{"num_key_value_heads": 3, "hidden_act": "swiglu", "norm_place": "pre", "rope_theta": 10000.0, "bias": "none", "parallel_block": false, "init_std_qkv": 0.0211, "init_std_o": 0.0, "learning_rate": 0.00254, "beta1": 0.95, "lr_head": 0.0045, "warmup_steps": 126, "max_seq_len": 512, "train_tokens": 780100000}
Each number is 50 + 10 x the weight over its row's rms, rounded and kept within 0 to 99. Layers, rows and columns count from 0. The size before them is the row's rms in percent of the matrix's.

# up: layer 12 MLP up, 1536x768, rms 0.0899, rows 1344-1349, columns 192-383
# down: layer 12 MLP down (transposed), 1536x768, rms 0.102, rows 1344-1349, columns 192-383
# gate: layer 12 MLP gate, 1536x768, rms 0.0842, rows 1345-1349, columns 192-383
up1344 103:56 61 31 53 34 40 44 64 42 63 52 44 49 51 45 50 50 56 57 59 58 54 68 39 63 57 43 57 32 43 52 56 35 38 56 42 42 53 46 30 59 56 52 58 54 62 39 43 57 52 43 44 62 49 49 60 38 56 39 45 47 45 55 27 37 59 46 55 68 56 49 41 47 47 37 44 23 52 51 55 14 68 64 47 46 37 54 48 40 48 47 68 52 47 57 64 65 39 64 40 58 60 44 55 49 57 58 61 47 45 41 32 58 60 41 58 54 40 55 48 48 46 36 67 43 49 59 47 46 43 47 44 60 41 73 30 62 68 40 43 60 51 48 55 51 42 28 64 43 48 44 53 53 57 47 52 52 44 54 41 44 66 47 45 32 42 66 31 50 46 61 61 46 39 47 51 62 60 46 65 48 61 58 46 48 50 66 42 38 32 44 51
down1344 098:52 57 45 44 37 43 45 56 31 44 59 59 48 47 70 38 60 51 59 57 47 57 40 43 41 30 61 44 44 48 35 59 64 46 61 53 51 40 49 59 58 25 56 52 53 68 51 38 58 53 39 59 34 47 56 53 70 46 57 64 52 61 56 48 59 52 54 40 64 55 50 52 68 31 54 49 47 66 55 39 61 28 61 48 39 56 51 50 41 50 57 32 58 51 47 36 37 56 65 37 35 47 52 54 46 66 34 43 55 52 35 67 36 72 42 42 48 60 64 26 42 57 47 63 58 40 41 43 50 56 48 38 46 64 56 65 53 38 42 59 52 53 56 50 54 39 63 49 48 58 43 40 49 39 58 46 47 46 51 57 26 53 30 39 64 63 51 62 48 36 52 48 51 63 64 51 49 46 57 30 42 46 42 52 48 59 67 53 65 31 55 71
gate1345 104:53 49 55 63 52 55 46 27 55 48 57 26 59 55 53 38 35 30 37 59 58 57 60 48 62 66 66 44 52 48 39 60 54 44 44 65 61 50 48 34 46 51 34 55 54 45 48 32 47 32 58 62 39 55 48 68 47 51 62 41 48 42 47 61 40 55 56 53 49 59 40 47 30 32 66 57 52 58 60 50 33 57 41 50 42 61 50 58 44 55 39 47 48 47 59 52 46 53 51 54 46 47 62 57 45 65 44 67 37 48 47 40 52 51 57 51 46 48 45 51 51 41 53 44 57 32 39 55 64 63 52 38 49 40 44 53 49 55 51 41 52 41 54 38 50 44 48 54 61 48 58 44 48 30 60 41 69 52 27 43 35 49 49 63 64 74 45 58 54 61 55 65 52 45 33 48 40 58 49 47 44 54 52 55 54 54 57 54 47 52 60 71
up1345 100:41 48 45 62 42 70 53 53 58 52 66 45 32 63 52 55 47 54 38 53 55 43 47 42 41 51 40 59 46 56 59 55 45 34 39 57 29 49 46 58 58 46 50 59 46 36 61 39 52 28 39 33 46 39 56 45 45 21 57 59 28 58 44 51 37 41 44 37 34 69 54 40 55 41 53 58 56 52 54 60 50 47 42 52 38 60 63 49 30 49 58 45 42 84 38 56 54 37 55 52 37 48 48 41 38 40 39 64 54 30 58 45 47 66 64 35 56 46 51 43 41 49 60 61 55 60 54 40 68 56 41 62 57 63 53 42 43 50 50 64 57 50 40 58 33 45 31 60 30 60 59 48 51 54 46 42 55 44 57 37 54 52 49 57 41 53 34 47 34 47 61 52 55 56 57 59 45 26 50 49 51 32 60 34 39 46 61 45 66 42 50 60
down1345 103:52 60 51 35 43 65 39 56 53 51 48 51 36 38 52 48 65 59 40 50 52 51 60 48 51 52 40 42 59 43 39 61 52 29 47 52 50 61 73 61 58 42 50 45 45 51 57 59 47 51 44 46 58 55 57 38 39 47 44 45 56 38 48 63 45 37 62 36 38 53 63 50 63 65 56 54 45 55 50 75 41 48 47 47 67 52 44 54 49 53 52 48 38 60 45 39 55 54 36 47 46 52 41 31 44 59 50 44 46 53 54 51 54 56 61 45 52 45 54 53 37 57 48 61 53 55 53 55 50 48 51 63 69 37 50 53 60 60 56 48 55 59 53 44 55 70 64 40 57 57 55 52 57 50 42 59 63 38 59 56 51 36 52 42 58 53 53 55 49 49 45 52 55 52 46 25 57 49 57 52 38 42 66 56 45 40 57 39 31 27 40 49
gate1346 098:66 47 56 53 47 58 57 55 47 42 54 50 44 37 56 67 55 54 69 53 58 56 69 45 46 39 48 64 64 64 48 51 38 36 68 48 47 51 58 74 43 43 54 47 48 50 36 52 60 61 65 53 38 46 34 50 43 47 54 43 43 56 62 47 40 59 28 49 38 51 53 55 54 52 46 59 27 38 55 54 54 57 56 52 41 62 42 46 35 56 51 40 46 58 46 52 52 40 56 57 60 55 63 44 63 44 40 65 61 41 54 51 54 42 59 32 49 60 61 49 50 46 46 55 53 49 53 45 48 41 44 36 47 45 48 56 41 53 44 50 54 42 69 52 55 72 42 55 28 47 59 45 61 41 51 48 47 29 65 29 42 55 36 42 67 44 53 47 51 61 58 50 48 73 57 46 52 44 48 45 48 49 51 49 23 43 55 52 34 62 74 39
up1346 097:44 43 51 46 64 36 43 43 51 59 47 54 68 34 49 58 49 43 38 48 57 47 52 53 48 72 50 43 32 41 56 44 44 59 32 58 51 55 60 61 38 51 65 47 48 34 36 33 55 39 68 55 46 53 58 33 36 59 48 36 51 41 55 60 52 53 51 45 36 48 35 47 44 55 47 70 54 71 55 57 48 56 59 50 55 42 49 51 46 50 49 42 37 57 51 56 41 56 53 42 42 56 31 34 47 63 39 52 45 38 59 55 44 63 43 42 56 48 44 50 61 53 46 64 48 48 50 55 36 58 42 53 44 55 55 21 64 68 52 37 51 68 50 36 46 50 65 49 44 56 45 44 47 34 26 41 53 28 49 71 53 42 41 36 48 43 43 64 68 46 62 56 32 41 53 59 56 58 42 43 53 61 66 60 53 34 53 64 41 41 53 43
down1346 099:72 51 55 64 72 49 30 53 46 51 44 46 49 44 60 50 51 46 58 68 46 34 41 33 50 53 35 65 25 43 51 52 43 68 41 55 42 55 72 61 69 50 63 38 57 65 57 49 46 54 49 56 68 53 44 45 44 38 46 44 65 40 61 48 48 40 54 57 54 63 54 54 44 55 61 48 51 34 46 35 45 41 44 53 51 46 48 56 30 74 54 46 62 38 45 52 56 39 50 36 54 44 34 71 67 71 44 60 64 46 41 57 30 53 50 45 51 63 41 75 66 71 40 52 65 43 54 50 44 55 51 33 72 43 53 63 37 49 49 52 51 49 58 50 52 66 68 43 36 55 41 51 47 58 49 54 49 34 63 50 45 36 49 43 48 59 51 46 52 56 53 48 69 50 50 53 63 55 41 46 54 56 37 51 35 63 49 58 47 48 43 69
gate1347 095:57 51 42 60 38 52 49 44 29 64 54 52 57 54 57 56 51 48 53 48 49 44 60 53 48 65 50 53 38 46 46 43 48 35 41 52 57 40 65 32 57 58 45 49 50 41 27 56 43 49 48 50 55 33 43 61 58 46 48 46 47 49 33 50 49 59 56 54 58 48 37 44 40 54 35 75 52 56 56 46 51 49 70 48 34 58 27 34 57 50 53 61 64 57 37 38 46 46 36 61 64 51 38 54 58 76 42 70 56 44 55 45 53 40 54 45 53 52 57 57 46 53 59 51 63 42 52 50 48 56 38 48 51 48 56 54 46 31 42 57 42 50 56 44 48 64 44 42 60 45 57 52 22 35 51 75 48 58 51 54 44 48 55 43 62 53 51 35 58 50 53 46 81 38 54 51 38 46 44 42 52 59 44 35 27 77 53 58 46 76 44 48
up1347 099:48 56 47 39 57 45 47 36 53 62 53 65 40 53 62 59 53 39 54 46 48 53 24 54 48 45 47 56 45 49 59 31 38 50 51 54 53 56 40 49 54 48 53 44 59 42 52 45 52 33 59 57 66 70 42 50 53 37 42 46 35 62 43 57 35 46 44 30 39 47 43 56 33 47 54 61 58 66 57 41 26 51 42 44 52 49 62 58 55 51 65 68 54 39 23 52 38 53 30 56 48 63 42 63 53 54 37 65 64 47 50 53 55 42 65 43 30 46 54 37 49 47 57 49 53 36 50 61 54 45 43 38 59 51 60 68 40 58 75 54 34 46 77 61 75 35 48 31 49 56 45 58 34 52 49 55 48 62 53 30 44 45 35 32 47 43 44 56 58 41 40 50 59 55 57 49 45 38 63 42 77 47 58 48 45 36 59 39 37 53 37 49
down1347 101:71 56 54 35 33 71 35 64 55 48 60 58 44 49 41 60 48 43 53 43 46 65 38 66 54 64 48 72 57 58 48 49 54 41 54 58 37 53 57 54 56 38 39 44 50 50 37 51 49 56 50 56 46 58 64 38 33 56 44 42 61 56 41 33 49 42 53 50 51 46 48 54 45 52 49 42 63 47 38 60 40 45 45 57 58 67 53 66 59 65 71 51 42 62 60 45 44 57 42 32 35 63 40 60 48 39 52 48 72 70 27 55 31 48 31 38 42 47 50 56 50 50 43 67 42 64 39 41 49 57 52 60 56 45 54 60 56 41 36 45 53 37 51 41 54 44 46 26 44 42 45 59 33 52 40 52 51 35 45 53 52 85 53 65 53 50 44 72 57 39 64 49 62 49 58 37 58 62 39 57 33 55 39 80 37 49 53 62 48 50 57 40
gate1348 100:61 43 51 40 51 57 43 37 34 79 52 30 60 57 55 64 44 50 52 23 49 46 34 65 47 53 42 47 45 57 49 53 57 50 53 53 52 48 56 54 45 49 31 50 45 23 66 22 47 61 60 25 43 32 39 61 37 35 42 37 32 59 64 46 33 40 42 65 57 36 47 59 51 37 34 53 51 53 62 39 48 35 43 49 64 53 53 55 41 39 40 51 57 59 61 44 43 48 60 43 54 40 47 52 60 62 41 47 49 56 31 41 38 54 41 57 45 54 28 43 55 41 50 60 58 44 43 62 51 56 47 46 55 61 53 34 67 43 37 39 45 51 50 52 46 68 50 49 47 38 56 50 46 41 42 51 56 48 57 64 50 54 38 37 61 59 55 48 54 59 54 40 55 44 51 43 41 50 46 42 33 60 53 55 51 54 43 71 44 51 39 54
up1348 097:73 42 35 53 48 55 46 56 43 47 43 35 47 44 63 36 51 38 73 62 41 44 34 67 58 40 68 60 57 62 54 51 43 43 48 64 52 57 40 61 49 76 41 48 45 50 64 42 39 54 46 45 40 52 29 56 55 44 51 67 34 57 46 56 47 42 53 50 47 57 48 50 61 39 40 43 56 54 49 49 53 36 51 71 58 38 48 45 42 29 56 38 44 38 43 48 31 56 49 57 58 72 43 41 45 55 53 69 56 31 51 63 52 43 42 67 39 58 42 53 53 31 57 50 40 54 40 44 73 57 27 52 37 48 54 52 46 64 52 61 60 44 62 51 56 33 36 30 71 40 56 39 50 64 55 48 53 54 47 49 60 50 29 45 58 42 47 28 53 49 64 74 59 54 52 42 61 47 66 52 56 63 40 47 62 43 42 40 42 51 45 71
down1348 097:40 26 40 51 61 47 56 63 52 44 34 49 39 38 49 49 48 58 48 40 43 37 59 37 44 52 34 60 49 63 52 42 34 73 57 46 70 46 53 31 46 51 46 51 41 37 71 50 65 54 38 52 51 47 61 53 53 43 36 57 49 29 55 44 61 65 42 29 50 52 73 67 42 47 59 63 33 56 50 50 51 43 47 66 64 57 52 47 48 35 52 70 63 45 36 46 48 54 53 42 60 45 58 30 48 37 33 52 22 35 60 62 47 49 49 62 43 65 45 44 42 57 54 50 37 59 56 48 42 52 44 39 57 61 44 55 46 48 62 53 52 54 54 41 54 32 50 53 67 35 45 53 41 45 46 58 30 57 56 50 61 50 57 53 49 33 37 42 35 36 60 37 39 54 40 40 55 59 50 50 74 37 51 57 62 50 55 56 56 58 67 51
gate1349 101:45 31 52 50 52 55 48 46 62 48 56 51 58 62 49 50 55 59 55 42 47 52 68 62 42 57 41 60 44 51 50 34 41 41 42 43 45 72 70 55 45 58 38 55 32 38 60 54 71 43 51 43 52 58 40 58 57 58 40 29 52 48 37 52 52 43 57 60 41 42 59 59 38 44 61 45 41 40 67 47 49 45 59 55 45 52 50 50 60 43 62 48 64 39 50 56 36 31 39 43 49 29 38 65 32 47 65 48 40 54 34 61 63 41 58 61 44 57 51 57 63 45 54 32 41 47 60 45 42 57 55 51 29 34 45 37 35 43 53 27 56 46 36 56 37 57 66 46 36 60 58 45 44 49 51 37 51 34 53 52 53 60 66 58 49 50 55 41 34 66 43 69 38 55 57 39 37 52 54 51 58 37 53 38 45 51 59 61 38 43 55 40
up1349 100:56 50 50 38 48 45 48 58 42 53 42 44 69 69 46 48 59 38 59 52 56 52 62 58 40 34 57 50 47 40 58 33 49 58 49 46 51 44 59 50 69 50 67 46 52 55 54 44 65 47 46 56 57 59 56 47 34 69 58 38 52 28 62 43 57 36 37 53 71 38 33 39 72 42 50 39 36 53 60 50 41 58 50 58 53 46 39 38 45 34 70 33 31 47 44 36 42 36 61 44 58 43 53 51 57 41 44 41 54 56 51 32 51 57 41 54 38 62 44 50 39 57 58 38 50 44 53 35 66 49 49 54 48 34 62 38 35 53 63 54 59 60 42 57 53 48 54 59 60 54 42 46 37 54 51 54 38 50 43 36 49 46 30 49 64 41 63 33 59 50 58 61 54 35 44 39 48 53 30 53 22 63 39 48 52 57 51 54 39 43 55 47
down1349 101:42 58 19 34 79 53 43 41 48 52 40 36 47 49 52 48 50 46 61 56 49 40 64 43 62 54 36 41 51 31 54 38 59 59 40 51 41 53 61 44 48 41 36 58 37 48 57 38 57 49 47 43 54 59 36 31 57 51 56 52 60 68 37 43 41 64 41 44 61 44 51 67 55 67 30 72 51 49 52 36 49 54 49 52 63 41 41 45 48 50 52 32 43 65 50 40 57 46 48 35 46 34 53 69 49 46 54 62 48 48 69 48 45 66 58 63 51 57 55 45 48 41 50 52 53 38 33 44 69 54 46 58 66 62 53 45 48 64 72 36 57 51 43 54 51 57 57 45 50 60 71 41 39 42 40 37 59 39 49 44 43 46 57 47 39 45 29 68 59 46 37 57 59 46 52 41 62 43 47 45 56 55 44 41 45 57 70 43 43 37 61 54